config.toml
n_layer = 9
d_model = 512
n_head = 8
n_kv_head = 8
head_dim = 64
d_mlp = 2048
vocab_size = 16384
activation = "tanh_gelu"
norm = "layernorm"
norm_place = "pre"
norm_eps = 1e-05
positions = "learned+rope"
rope_base = 10000.0
rope_fraction = 1.0
qk_norm = false
attn_scale = 0.125
bias = "all"
tie_embeddings = true
parallel_block = false
init = "normal"
init_std_qkv = 0.0199
init_std_o = 0.0047
init_std_up = 0.0199
init_std_down = 0.0047
init_out_by_depth = true
optimizer = "muon_variant"
lr = 0.00786
lr_mult_down = 2.0
beta1 = 0.93
lr_head = 0.00943
grad_clip = 1.0
warmup_steps = 200
schedule = "wsd"
decay_fraction = 1.0
decay_shape = "linear"
final_lr_fraction = 0.02
batch_tokens = 262144
seq_len = 512
doc_mask = true
train_tokens = 1963000000
steps = 7489
dataset = "wikipedia_en"
Each number is 128 + 24 x the weight over its row's rms, rounded and kept within 0 to 255. Layers, rows and columns count from 0. The size above them is the row's rms in percent of the matrix's.

# layer 3 attention query, 512x512, rms 0.0725, rows 27-40, columns 0-255
size [ 98 108 109  87  95 110 107  95  94 105  99 105 104 112]
[[102 166 137 124 184 107 105 132 136 137 106 115 121  98 166 110 146 140 145  82 122 143 150 131 124 127 113 120 131 110 129 131 124 136  68 117 113 143 138 119 153  76 143 131  99 106 181 100 159 142 144 148 143  99 118 153 147  82 125 116 152 150  99 139 133 171 118 168 147 124 108 109 169 110 114  97 130 150 100 149  91  92 174 131  96 123 133 164 105 116 123 127 129 117 153 100 119 133 124 110  91 145 137 108 139 152  99 107 132 110 121 151 105 160  91 145 118 136 127 160 117 108 134 116 131 175 170 125 114 111 120  94  97 117 130  94 157 148 136 128 167 119 126 127 149 168 144 125  88 143  88 132 125 121 114 149 167 114 141 113  93 106 112 123 155 163 123 112 137 205 116 102 134 128 114  80 154 108 115 150 134 138 114 127 151 137 150 147 117 119 113 121 105 126 112 128 100 151 113 116 125 142 176 118 157 113 134 112 161 143 133 143 148 125 103 144 125  68 138 152  88 131  88 155 114 136  62 156 148 166 123  93  95 140 115 141  98 130 138  81 135 124 185 146 150 127 134 142 129 147 134 128 129 132 157 124]
 [120  71 135 131 151 159 103 133 138 119 133 113 154 155  85 156 122 104 164 140 124 174  97 113 148 119 103 130 136 154 152  95 149 172 170 140 168 127 137 137 136 146 128 129 103 154 139 122 124 168 136 105 142 141 136 135 129 115 130 129 131 170 127 109  91 142 115 148 111 124 131 112 138 108 118 133 126 143 165  86 128 155  73 149 112 137 116 123 142 132  66 124  87 129 101 131 159 132 145 116 121 168 108 115 107 145 109  64 144 153 192 190 182 124 128 146 131 109 123 124 143 163 117 127 169 129 137 149 140 143 103  92 122 151 136 168 117 142 156 119  95 116 120 139 148 116 115 159 104 171 131  80 137 148  98 123 119  96 145 140 117 126 161 135 128 138 124 149  68 102 122 141 128 109 125 155 125 190 110 112 103 120 148 145 103  94 162 142 116 132  96 119 151 124 154  88 152 148 133 130 160 116 123  89 110 131  65 117 122  88 158 117 112 125 144 124  88 122 114 132  93 163 181 155 152 150 121 128 134 136  96  87 159  88 112 143 157 113 160  82 146 115 151 133 120  92 130 168  86 109 138 144 144 112 106 141]
 [135 118  94  98 165 136 127 116 165 115 109 136 119  97 135  89 127 141  93 103 200 149 122 149 125 141 161 132 117 127 174  87 167 129 131  98  59 100 131 119 167 104 130 102 178 125 146 142 180 133  79  64 105 147 123 163 129  94 118  94  71 175 117 149 106 125 169 120 147 155 135 143 129  78 128 105 107  88  99 120 119 126 112 119 146 122 152  88 118 112  92 102  93 146 110 111 152 110 123  88 104 147 137 142 137 105 135 165 162 152 142 139  88 117 148 115 151 127 117 129 128 119 150 117 108 145 114 133 118 114 156 127 152 153 133 105 109 140 176 160 109 122 130 124 113 134 151 147 136 147 155 156 125 138 137 170 157 110 141 103 110 156 138 117 148 164  94 177 149 158 148 173 153 129 162 139 152 135 122 153 140 162 129 143 152 144 134 158 120 138 125 106 176 159 103 149 144 117 125 129 117 106 129 103  89 159 138 144 111 120 119 107 100 137 146 136 121 142 132  84 128 118  97 150 124 147  92 146 121 130 163 130 131 139 164 133 141 127 137 130 107 131 157 115 109 114  98 136 143 148  87 121  69 103  82 137]
 [100  96 110  89 133 121 107  84 122 137 153 127 154 121 175 135 145  96 116  96 147 119 157 128 110 154 122 106 134 170 157 109 183 105 133 160 157 106 136 154 148 107 132 106 143 105 144 122 138 139 132 137 185 118 152 129 150 129 114  81 130 150 131  99 112 137 109 129 113 129 129  72 160 190 119 105  91 143 135  81 138 123 129 119 147 146 100 150 113 111 114 160 106 136 108 125 136 104 139 115 146 109 161 143 111  87 126 127  98 165 118 132 145 105 120 100 121 173 166 127 140 137 169 153 134 133 170 149 120 106 122 123 107 127 124 140 121 164 149 114 114 122 120  74 181 161 169 160 149 138 145 106 139 133 126 139 110 145 133 142 118 152 106  99 149 150 156 129  74 161 100 119 108  97 125  84 129  92  82 191 171 142 107 140 129 152  98 177 117 149 138 114 114 130 118 138 137 138 108 128  99 109  95 133 182 107 141 124 145 139 109 141 137 114  55 131 133 105 132 142  87 113 154 119 143  97 141  92 127 124 152  69 113 144 151 106  96 156 152 141 140 139 145 182 123  98 175 124 128 181 174 123  88 119 113 120]
 [161  79 122 122 157 163 129 124 143 166 139 175 127 121 167 123 101  96 104 118 107 114 123 140 137 143 113 166  99  96 103 148 118 116 148 119 134 118 101 150  86 142  98 130 110 106 124 141 140 135 137 124 109 134  79  94 140 148 111 126 126 113 105 101 146 111 133 165 112 159 123 151  81 142 151 117 144 106 137  87 151  94 152 119 136  88 116  84 138 135 162 122 133 107 127 111 157 120 150 121 151 117 161 120 104 102  98 184 157 149 111 121 132  74 135 155 125 120 132 162 105 155 123 154 160  99 136 140 105  84 102 189  92 153 147 164 143 114 113 176 133 110 173 123 124 126 113 135 112 119 160 140 175 137 123 126 110  91 121 135 103 158  79 101 140 149  91 151  81  84 161 155 133 177 165 122 158 131 137 101 134 116 110 146 153 114 136 161 144 158 126 117 163 102 120 109 135 103 135 122 119 128 176 125 154 112 126 160 147 189 124 127 147 101 129 138 146 145 146 126 180 115 149 140 105 167 136 122 118 137 103 107 140  97 152 114 145 136 138 153 115 160  62  75 137 155  99 137 154 146  91 135 122 136  92  98]
 [113  73 106 100 147 124 129 104 116 115 128 132 163 111 118 115 129 159 129 162 121 134 145 104 162 172 188 116 123 103  99 173 131 111 121 168 125 142 116 101 113 172 111 142 113 111 126 166 158 141 120 149 129 138 133 138  83 157 165 115 122 149 147 100 117 168 130 149 139  81 152 151 146 148 105 155 110  94 135 128 156 143 152 106 148 174 157  93  93 165 115 165  71 136 138 118 149 112 110 141 139 137 115 106 138 142 124 138 140 137 132 146 162 135 114 144 133 151 150 132 195 136 103 167 121 138 133 115 101  99 142 145 157 160 153  88  98 147 156 121 142 135 125 142 129 152 136 146 134 136 130 157  85 103 152 147 129 127 143 137 138 176 124 113 132  79  66  88 117 123  92 131 156 138 168 159 110  97 109 106 110 104 121 127 132 143 106 106 126 117 146  64 119 177 149 121 118 145 151 139 131 159  90 145 131 117 102 130 111 166 105 147  95  99  67 127 149  89  85 141 129 136  99 161 128 122 139 144 139 127  95 159 133  86 111 124 135 160 157 156  85 131 121 140 144 110 176 155 142 159 137 103 119  98 139 102]
 [140 129 118 159  95  93 107  95 153 132 118 139 161 103 127  97 140 131 171 115 114 109 126 159 107 120 100 122 127 113  99 136 126 157 107 138 154 124 128 113  80 115 139 126 125 145 146 151 145 120 119  97  95 132 115  77 174 128  92 147 109 125 103  84 126 109 143 171  57  98  96 173 130 104 138 142 103  99 133 146 159 136 103 122 134 106 147 117 169 175 144 137 146 107 133 170 173 112 116  81 180 138 102 133  84 124 145  78 119 160  86 123 123 103 114 133 155 129 112 105 148 176 166 139 136  83 101 139 107  90  95 127 111 126 173 165 116 121 164 166 158 134  96 147 108 168 124  72 115 114  84 124  97 173 149 110 122 123  89 109 103 154  65 120 137 146 146 117 124  52 130 154 119 116 132 109 127 120  98 105 105 127  93 173 153 118 127  95 153 165 154 146 135 127 121 110 142 135 111 122 124  96 154  88 133 109 146 142 142 161 129 109 140 166 123 131 115 140 114 113 139 120 139 125  98 113 133 132  91 120 113 140 145 136  92 115 117 158 162 140 124 135 104  97 128 143 116 130 150 127 129 157 172 141 151 149]
 [157 172 141 131  98 100 148 158 157 110 101 132 144 150 136 152 123 122 103 146 139 106 165 134 135 117 124 123 148 128 182 102 152 150 145 157 157 151  99 133 116 110 100 138 139 141 154  57 145 104 162 147 183 127 163 109 146 100 100 145  96  96 132 131 115 148 168 145 126 119  97  95 116 141 105 119 107 132 158 130 104 149 105 123 105 111  73 118 129  85  99 153 139 107 128 147 155 136  99 155 137 106 117 162  83 138 137 104 110 131 125 150 158 149 146 128 141 129 108 136 100  81 146 110 128 134 111 131  92 144 146  92  93 161  90 127 140 156 151 152 123 128  67 116 114  87 147  95 180 119 146 164  47  85 174 117 116 154 142 105 151  93 115 110 107  97 124 120  95 155 129  80  85 107  97 144 122 143 138 167 151 124 117 150 116 137 151 115 152 136 125 134  96 118 157 110 158 125 131 112 116 134 121 156 133 114 158 126 109 111 123  88 143 140 151  77 117 120 143 102 153  97 145 116 181 132 196 115  89  78 145  92 129 164 155 121 111 118 124 112 148 114 101 166 130 126 150 112 126 135 157 113  92 108 115 156]
 [121 123 155 111 135 143 110 124 132 126 128 154 130 148 135 122  97 146 154 199  87 150 130 129 145 101 127 158  95 145 185 120 111 115 140 131 122 144 111 112 113 192 148  98 109 109 110 128  72 141 145 153 184 157 145 104 139  98 142 132 137 113 172  92 126 120 139 136 174 137 116 135 134 119 127 147 115 127 134 151 121 115 115 141 144 114 128 116 113 156 169 147 119 133 146 110 161 118 122 143 151 132 114 145  98 175 104 112 149 131 105 126 119 131 137 150 123 104 141 142  92 149 115 155  94 114 158 106 113 147 146 136 105 102 161 124 107 106 126 168 158 141 127 133 182 134  87 169  93 130 130 117 127 154 155 142 105 119 103 131 120  96 161 113 140 113 130 104  80 122 115 135 146  88 108 144 125 141 139 131 132 126 153 169 132  80 139 132 154 145 139  98 138 104 165 111 122 134 124 115 124 111 157 165 150 120 108 116  43 131  92 136 155 125  87  86 127  63 119 134 134 144 130 130 122  98  79 125 121 113 142 104 156 126 154 144 145 159  91 131 177 135 139 121 112 160 106 111 108 128 131 156  63 126 130 115]
 [167 117 105 128  89 110  77 135 101 108 157 106 149 123  96 110 120 147 184  98 128 154 149 165 110 163 132 109 149 134 146 123 150  67 143 103 113 131 126 138 175 134 115 110  93 108 115 128 196 143 142 103 157 139 157 108 159 106 118 132 158 138 121 104  81 119 122 146 116 141  93 103 167 100  99 160 113 116 129  99 137  95 114 126  90  72 165 126 128 116 139 141 118 121 148 127  92 143 133 155 117 119 146 167 155  97 140 132 159  70 128 107 138 109 138 125 137  96  90 119 119 105  94 114 131 121 113 108 126 107 169 130 115 140 140 131 131 139 146 166 127 160 115 142 123  94 153 107 127 205 127  87 109 158 140 139 118 187 100 105 183 110 131 131 128 127 143 152 125 155 150 103 172  94 128 137 146 109  89 134 130 133 108 101 110  96 110 133 135 160 124 162 133 120 104  88 130 112 146 157 145 152 178 183 162 118 123 119  83  91  79 129 143 121 155 153  87  97 138 112  89 150  71 152 129  89 103 136 164 101 136 117 134 128 124  82  97 101 145 150 125 120 160 147 138 173 148 118 146 117 135 117 138 116 146 164]
 [ 96 163 180 185 109 153 105 100 181 115  99 112 122  93 116 117 144 139 115 106 123  89 151  83 127  76 107 118 117 133 171 123 142 147 155 133 144 146 110 112 129 154 126 114 119 144 147 126 114 138 139 118 123 176 136 149 142 151 115 124 145 153 144 183 144 146 123 129 104 112 139 110 115 138 115 117 167 101 128 160 130 136 128  93  76 125 102 104 163 177 161  97 126 117 119 130 146 111 102 155 102  94 116 158 123 128 141 183 111 131 131  61 127 154  82 107 146 133 151 106 106 119 135 160 108 141 143 154 182 104 135 158 119  93 134 128  79 149 139  87  85 146 111 124 176 112 137 124 128 103 100 125 117 108 118 140 124 144 120 168  82  92 152  98 108  82 164  73 143 145 130 138 143 125 129 163 150 117 149 132 130 135  98 103 134 175 104 135 149 107 106 125 107 100 139 157 130 134 121 165 123 114 125 101 118 127 153 123 110 112 108 169 120 176 146 106 105 101 174  93 123 128 108 111 143 173 130 118 111 106 162 156 115 164 129 151 163 121 121 143 114  98 142 100 143 131 119 132 132 112 119 143 163 129 102 118]
 [152 170  91 105 147 122 114  84 140 112 112 142 142 102 103 134 119 146  72 109 136 120  96 138 147 162 118 137 111 156 117 143 125 118 108  71  99 117 166 141 151 118 120 125 130 110 118 120 127 111 114  84  88 148 151 128 142 139 122 134 132 118 107 141 138 106 111 168 146 105 113 102 130 152 141  86 116 111 124 111 145 159 130 121 111 137 139 150 129 111 127 174 136 141 148 130 122 161 101 177 134 124  74 152 116 159 136 151 105 145 169 120 110 113 101 136 109 143 124 139 121 138  99 111 112 159 129 118 147  94 154 124  90  87 141 186 155 176 129 114 132 106 170 114  95 104 121 104 104 130 161  90 156 105 139  55 116 119 164 185 128 151 135 134 164 207 135 136 140 143 181 134 124 109 133 109 124 152 148 144 104 158  86 135 109 139 137 124 129 169 126 179 147 142 101  84 140 159 151 183 160  95 122  65  94 140 131 138 137  87 158 139  93 141 130 124 132 118 163 109 115 161 129  72 106 154 125 105 125  98 164 114 140 161 129 129 131 141 110 125 160 127 114 128 122 127  97 119 109 143 110 127  99  62 127 142]
 [137 110 123 114 126 155 116 120 134 127 120 130 164 147 124 100 122 187 134 111 124 121 114 100 136 133 150 134  87 121 101 128 103 101 107 132 141 119 106 150 117 114 105 122 141 118 106 127  98 146  90 146 142 133 146  82 134 101 113 102 145 117 118 169 131  78 158  97 102 120 151 127 158 100 154 167 138 101 146 109 135  96 103 144 125 149 114 194 122 138 184 117 135 161 113 126 113  78 107 181 107 154 134 147 157 109 128 141 158 126  95 163 140 114 129 114 143 135 119 157 136  97 133 140 153 202 122 100  90 125 144 134 163 159 134 130 124 130 159 119 126 151 151 107 146 125 126 142 166 121 156 152 127 102 170 120  99 171 151 162 122 135 115 126 146 149 136  89 112 142 107 114 147 107 135 145 147 118 142 124 152 118 120 147 109 115 138 158 128 130 157 142 151 108 106 112 145 179 196 123  95 127 104 136 119 144 129 121  50  90  98 128 175 142 138 125 133 133 137 101  64  90 143 146 143 142 129 171 104 133 132 170 123 108 132 142 155 148 144 150 164 187 122 174 109 128  98 151 139 124 137  87 156 166 116 131]
 [143 141 119 129 156 144 161 119 144 127  93 131 100 102 111 136 128 149 125  97 138 128 145 135 129 121 118 131 117 123  85 150 131 113 108 181 106 112 152 154 148 114 115 155 111 126 124  84 141 118 133  72 125 123  98  73 105 114 174 148 111 149 155 132 138 119 150 105 126 131 161 144 127  86 138 136 104 108 102 135 104 143 127 114 136 151 165 114 123 149 159 139  99 177 114 134 156 114 148 147 127 148 121 144 131 136 135 113 147 123 125 184 134 148 104 130  78 115 128 113 141 129 118  86 130 144 146  76 133 155 125 133 140 139  61 129 151 163 126 136 122 134 135 140 103 150  97 162 112 133 120 137 143 105  97 122  99 116 123 135 116 137 144 160 128  97 163 145 130 105 109 141 124 106 177 132 108  91 101 133 156 152 149 172 138 194 123 133 136  99 113 136 153 140 103 144 120 133 113 101  73 111 153 120 117 110 111 146 165 112 104 161 145 109 135  90 134 106 100 127 145 117 128 153 111 122 113 138 105 132 100 139 132 153 154 128  86 110 160 144  90 124  99 156 101 124 101  97 142 201 144 131 150 113 143 133]]
# layer 3 attention key, 512x512, rms 0.0736, rows 27-39, columns 0-255
size [104 110 115 103 106 113 109  87 112 103 113 105 102]
[[132 130  93 145 175 119 158 147 106 152 155 106 166 134 128 137 136  82 129 148 131 127 137 120 136 131 101 121 136  96 150 130  85 171 105 132 129 147 116 146  96 135 163 146 154 125 123 130 135 157 160 152 145 114  93 136 123  93 158 106 122  90 104 148 156 177 140 140 142 110 113 121 117 151 128 150 142 133 135 140 133 104 139 106 137  98 130 150 114 141 111 106 146 112 176 187  95 176  93 128 143 142 137 191 132  82 171 111 144  87 106 132 134  85 215 124  69  85 128 100 137 132 105  86 132 142 112 110 161 143 136 145 129 173  77 124 139 133 138 119 118 103 128  75 110 132 127 141 116 155 130 135 123 110 109 154 160 151 123 123 134 118  63 102 145 160  99 139 176 111 136 155 183 107 165  91 134 117 100 144 158 100 102 156  99 103 178 145 161 123 117 145 157 116 147 127 143 166 118 140 105 141 106  82 103 102 113  91 143 140 114 145 132 128 114 101 113  93 146 144 110 108 116 135 124 152 183 138 145  81 118 113 134 184 110  95 120 116 123 106 107 139 100 135 135 128 152 118  98 127 135 127 134 118 120 148]
 [127 148 124 168 148 151 141 138 132 151 154 118 137 132 117 121 129 137 161 138 110 135 146 101 191 129 145 118 183  97 136 128 148 170 133 128 140 127 111 126 139 127 114  94 116 137 152 127 113  77 159 102 139 148 145 104 120 110 144 163 151 105 130 138 148 128  91 132 138 112 154 120 120 138 147 156 130  97 133 102 100 135 114 119 103 142 128 140 168 100 151 104 112 149 157 150 112 143 151 139 143 150 120 147 115 116  83 146 103 158  88 118 155 113 124 127 122  76 150 136 138 143 166 113 121 130 106 142  96 108 117 110 149 152 154  86 107 132 151 127 126  84 128 141 107 123 131 152 107 131 111 149 156 143 131 131 155  83 114 116  73 150 130 113 171 107 102 134 129  87  90 136 140 126 181 138 114  89 165 164 116 133 145  92 111 155 135 105 134 126 129 111 143 139 115  94 126  78 105 123 117 104 101 133 118 134 121 152 113  97 113 132 118 161 126  99 120 136 123 131  70 123  56 133 156 156 157 128 142 117 106 114  74 112 130 106 153 104 119 120 107 128 148 148 181 122 121 134 133 100 115 125  78 147 135 119]
 [158 150 175 105  70 119 142 108 139 108 153 165 107 122 121 129 161 129 123 125 123 134 100 124 124 115 153 128 115 141 133 140 143 142 128 117 106 110 133 171 103 122 147 129 115  97 134 120 122  82 136  88 118 154 115 148 107 139 141 136 131 139 107 127 117 141 131 121 115 170 125 117 101 124  98 107 111 111 144  80 124 151  69 109 140 137 136 120 120  82 132 103  97  99  86  99 160 149 164 100 120 152 148 116 132 155 110 149 157 102 154 135 135 130  96 151 160 137 122 109 178 159 124  94 106 128 154 134 158 140 148 135 164 134  97 152 120 111 137 125 178 179 168 142 177 121  72 155  99 137 189  99 127 164 182  97 130 106 146 110 136 160 106 147  67 118 109 118 127 121 131 147 198 117 120 131 158 129  80 125  89 100 178 147 148 139  83 194 162 106  97 125 166  99 120 144  73 142 103  99 121 121 148  81 106 145 123 129  90 138 138 133 153  66 122 115 117  98  99 123 103 137 125 128 152 116 122 152 168 106 138 120 154 162 166 120  96 136 121 108 132 112 153 141  90 126 126  93  94 129 106 157 134  81 125 151]
 [143 145  99 119 148 119 100 133 192 117 113  87 131 146 125 128 193 135 176  88 103 102 148 126 161 117 131 116 149 107 124  98 147 108 136 161 148 134 158 144 126 155 141 139 115  81 160 123 133 133 171 131 117 128 121 129 144 130  81 175 107 146 140 161 123 179 106 107  91 122 124  93  99 118 127 118 146 143 141 163 125 136 116 144 143 105  72 100 147 129 145 124 111 150 129 141 126 173 145  89  99 147 142  85 152 110 118 141 120 122 134 144 163 113 143 120 113 102 153 137  89 124 138 105 148 113 138 107 109 108  96 140 157 172 130 102 134 163 124 153 132 146 129  98 109 136  91 104 158 140 112 149  78 147 147 139 137 113 117 125 133 120 129 164 153 117 143 116 108 146 143 147 113  89 147 120 108 153 130  91  94 152 108 114 174 140 149 104 117 142 142  72 149 120 184 140  85 104 130 115 150 101 113 144 110 123 137 114 152  70 129 135 139 159 124 168 107 125 114 143 114 115 130  97 108 110 117 138 121 121 210  90 181  94  81 127 101 149 139 171  81 116 117  88 138  98 148 143  98 161 157 117 144 113 119 154]
 [120 112 120 104  97 136 133 149 103 116  88 143 123 142 103 131 130  92 133 134 110 144 142 152 127  99 179 121 109 121 126 135 154 115 135  73 119 174 145 146 122 171 127 123 142 131 115 153 108 171 125 117  96 118 104 149 143 112  72 155 144 101 112 101 156  92 138 116  97 126  72 156 117 163 113 175 158 110  70 125 136 128 119 136 168 143 137  59 171 172 129 148  95 131 113 138 129 112 130 108 145  99 144 127 171 143  81 157 157 131 124 150 109 182 126 124  73 158 142 103 129  97 166 162 147 120 121 117 115 101 139 128 139 109 139 148 148 142 158 150 108  99 124 139  99 130  91 140 166 120 139 109 129 139  94 112 116 103 119 101 120 176 144 172 122 113  98 124 117 125 152 119 139 112 128  98 106 134  83  91 107 138 145 164 150 163 131 108 109 142 103 110 119 151  95 106 169 122 142 110 144 133 152 122 110 147 153 133 187 138 142 150 115 114 116 147 106 156 106 101 146 129 105 144  95 127 102 107 128 123 115  98 142 115 104 123 103 101 171 117 100 133 139 154  58 114 158 122 137 164 111 178 157 131 165  98]
 [124 118 114 127 115 130 111  99 109 164 116 119 109 108 122 131 138 152 129 166 120 166 128 100 130 107 107 102 152 119 158 148 125 107 133 163 147 100 140 136 137 102 165 180 127 129 127 169 100 136 152 164 159 167 170 119  78 113 113 139  99 114 180  99 130 197 128 142 142 142 122 100 115 155 150 151 153  85 196 112  80 137 118 103 119 140 135 149 143 182 127 111 143 125  86  96 137 158 144 130 155 152 138 114 130 154  88 108 160 123 151 155 115 110 160 138 103 158 111 173 178 155 114 132 146 133 178 151 137 162 109  89 112 112 125 137 105 116 124 118 141 115 167 105 123  88 118 160 142 109  91 180 151 137 130 129 133  92 148 134 139 140 160 160 101 130 133 155  96 148 125 115 144 156 121 113 134 147  91 118 132 103 161 103  92 106 122  88 111 127  66  95 136 133 139 116 166 138 173 156 135 121  96 149 127 117 158 112 131 104 149 142 128 124 106 125 157  44 122 100 127 106 105 139 145 143  97 119 124 158 120 134  81 136  95 130 158 144 109  91  96 189 153 139 145 112 164 141 161 103 121  82 153  97 128 126]
 [115 132 138 132 126 107  90 160 162 102 131 179 137  99 123 143 164 140 127 113  97 137 137  94  94 138 125 156 125 125 161 141 126 119 129 158 123 129 115 137 141 156 100  75 116 135 135 155 148 148 143 152 156 155 102 138 104 135 140 124 121 139 114 101 174 164 158 117 108 143 106 133 120 157  91 164  98  93 131 124 111 113 138 125 103  88 158  91 156  78 120 120 109 142 144 128 128 112  93 135 116 139 108 154 128 151 120 131 188 136  92  94 116 142 118 111 161 114 100 130  98 159 125 148 143 152 129 212 102 111 146 157 125 111 140 134 131 147 134 101 152 155  95 110 143  90 119  97 103 139 125 156 103 148 176  76 149 119 129 109 114 143  91 111 135 120 160 116 100  97 142 111 162  96  86 114 130 131 134 180 114 128 110 154 126  99 115 122 113 135  87 158 115 175 106 126 117 142  69 105 131 146 131 113 134 134 122 135 108 129 119 130 135 144 196 112 141 107 135  99  74 131 128 115 110  63 125 116 135 143  95 158 112 113 134  89 173 142 165 122 159 108 130 140 156 133 148 109 126  94 143 141 141 117 114 114]
 [127  56 128 160 104 118 115 136 142 133 114 137  92 131 144  99 121 159 135  97 142 128 174 133  78 157 100 129 142 166 160 146 175 155 120 112 146 165 117 139 135 103 101 177 130  97 132 117 159  75 154 138 130 129 163 105 115 160 124 161 150 142 148  56 109 135 132 110 113 132  94 109 135  87 136 135 132 124 162 134 165 118 154  98 122 112 140 103 123 150 103 136 131 116 126 135 114 117 115 150 124 117  96 109 144 162 117  90 142 148 130 103 158 129 103 150 167 162 117 120 156 120 141 126 140 121 141 124  81 155  89 120 145 142 104  82 158 100 141  78 157 124 103 104 105 100 150 131 155 136 112 122 142 122 161  95 114 151 103 132 156  84 123 147 118 130  87 152  90 173 180 120 138 149  93 162 112 174  76 118 124 136  84 128 121  94 145 121 126 135  74 117 153 108 135 136 144 154 135 119 142 132 103 116 155 152 126  87 141 114 102 120 134 159 104 149 143 116 161 133 110 149 130  65 116 134 129 161 118 112 151  93 138 131 127 145 142 160 163 142 117  91 122 114 159 167 111 123  75 142 146  86 138 113 127 115]
 [150 174 132  89 117 114 142 133 141  85 101 126 130 143 116 185 133 142 153 119 146 124 140 125 141 145 145 126 153 127 128 132 113 113 123 112 146 114 138 130 153 129 167 116  94 141  80  93 109 162 154 194 144 155 131  97 141 109 200 107 139  85 106 146 128 192 141 162 138  79 104 133 116 142 163 132 158 128 118 124 143 117 115 170 158 110 136 104 148 163 114 155 114 131 125 113 142  66 105 107 137 105 124 126  65 132 134 139  94 126 141 122 153  99 128 120 141 118 159 175 146  95 135 144 149 110 140 109  97 109 168  71 120 153  98 147 123 107 134 131 102 124 119 135  93  90 176 100 129 113 106 132 146 131 139 134 145 162 119 164  97 166 123 100 172 139 101 132 129 114  97  75  99 164 141 118  99  98 147 149 112 156 159 137 136 103 173  86 165 107 125  82 164 123 132 114  84 145 116 135  94 112 145 103 143 126 132 118 104 136 115 147 153 110 133 138 125 141 112 144  88 133  99 106 133 119 110  95 117 115 112 150 168 139 166 161 120 153 113 156 154 169 127 140 132 140 126 171 129 124 159  73 121 150  85 144]
 [151 113  80 122 164 174 128 106  91 103 135 128 113 126 161 112 128 128 120 149 142 120 160 123 104 186 105 135 130 142 145 100 145  87 104 186 123 148 129 143 134 116 139  96  96 146 141 135 134 126  99 142 130 113 124  94 140 137 110 127 104  96 151 121 140 107 162 144 120 148  95 145 140 171 132 103 124 138 124 147 126 133 147 134 167  93 130 156  91 122 126 101 147 148 137 113 165 124 117 152 125 115 146 142 128 128 156 174 137 163 107 175 182 117  93 106 147 117 100 148 175 116 147 157 152 106 123 114 110  95 132 128 172  92 100 106  70 171 130 129 177 122 123 114 125 119 184 144 101 151 125  99 169 128 157  94 125 146 108 126 135 145 118 122 124 115 134 150  80 129 126 119 106 149 142 127 109 104 148  96 139 155 102 141  82 105 133 152 175 145 150 159 126  94 118 155 130  96 146 131  82 115 113 143 113 121  93 131  83 117  94 116 132 111 113 106  68 102 133 163 118  93 113  88 164 122 144 140 106 157 136 128 144 124 109 162 115 124 111 137 118 100 129 146 148 142 144 122 137 127 167  89 100 118 105  91]
 [104 145 121 122 102 116 123 135  96 110  84 106 125 104  91 137 115 119 153 133  87  76 144  80  89 137 136 123 128 119 157  99 144 190 157 163 123 124 100 138 111 130 164 160 114 124 150 157 109 132 126 120 133 142 165 131 153 184 152 118 116 137 146 112 142 119 118 147 135 141  92 100 119 130  95 151 140 100 160 131 135 131 107 100 132 125 108 148 148 138 107  83 145 115 104 113 129  76 117 128 115 111 110 131 147 147 122 112 175 123 142  87 179  98 122 139 140 107 145 158 112 174  88 134  79 134 168 129 121 143 114 160 127 139 142 145 117 106 127 123 108  77 106  50 142 137 118 149 136 139 131 113 105  86 124 106 146  88 120 160 147 129  93 105 128 109 157  80 116 109 152 154  89 132 165 134 139 143 149 125 157 135 142  94 139 143 129 151 124 123 120 131 140  97 128 138 108 102 138 121 140 114 140 146 106 105 130 121 138 124  71  96 160 120 108 131 146  85 144 121 110  95 165 104 188 123 138 109 140 155 149 146 139 160 126 131 112 152 166 103 162 138 113 112 132 100 170 122 109 163 115 132 154  77  96 118]
 [147 127 140 101 117  97 127 152 110  97 141 171 155  99 129 171 128 133  54 102 130 105 118 147 134 122 120 137 146 139 111  98 136 114 129 115  89 163 125 122 141 121 193 155 166 138 145  99 152 138 128 120 130 116 188 105 140 115 123 144 120 140 167 126 107 135 100 146 108 140 162 119  92 110 146  94 114 124  99 118 156 138 108 187 135 138 149 159 141 121 108 150  90 144 138  99 119 116 142 131 117 115 108 135 135 184 143 138 105 144 109 118 115 117 169 109 115 118 117 112 115 117  91  95 113 125 109 105 156 161 141 128 126 135 119 176 144 130 126 106 172 117 115 146  94 158 130  77 115 157 202 110 149  85 131 113 109 116 121 123  94 130 112 163 105 148  88 116 107  82 176 107 115 116 168 122 128 136  82 126 131 159 100  93 159  83  85 115 118 140 101 115 137 124 153  87 105 140 156 102 171  98  95  69 154 137 104 142 127 128  99 141 175 140 128 143 129 124 129 129 149 121 119 127  84 124 102 167 155  99 103 135 137 151 163 124 125 158 114 129 147 115 133 192 133 101 114  83 117 138  90 117 120 117 162 164]
 [ 92 141 122 164 120 150 152 100 142 122 125  72 143 148 150 111 162 141 123  85 112 110 182 113 138 125 116 120 128 179  87 132 114 137  58 154 142 148  94 139 141 156  95 124 126 111 135 145  93 146 125 129 124  93 136 138 127 145  96 138 163 131 111 150 168 138 155 110 100 150 162 106 115 150 143  88 138 114 101 113 163 112 187 133 121 150 103 125 108 134  62 111 103 104  94 142  80 124 103 180  62 101 144 128  90 145 119 142 161 122 133 120 132 138 148 108  91  93 144 134 153 119 115 125 163 115 146 167 129 151 122  94 132 116 132 193 100 134 144 112 119  68 134  99 126 148 113 137 127  99 154 148 112 140 120 123 110 165 106 108 117  78 139 124 132 127 162 126 104 137 117 119  90  76 178 127 122 142 140 109 133 105  98 135 106 188 113 125 114  80 111 115  88 114 132 169 130 144 149 133 130 116 129 136 108 105 145 121  85  72 142 152 113 142 144 109  95 142 136 106 187 149 117 142 127 121 161 125 140 136 165 140 140 121 124 123 118 115  94 176 100 142 108 125 134 103 143 151 164 102 105 118 143 134  81 101]]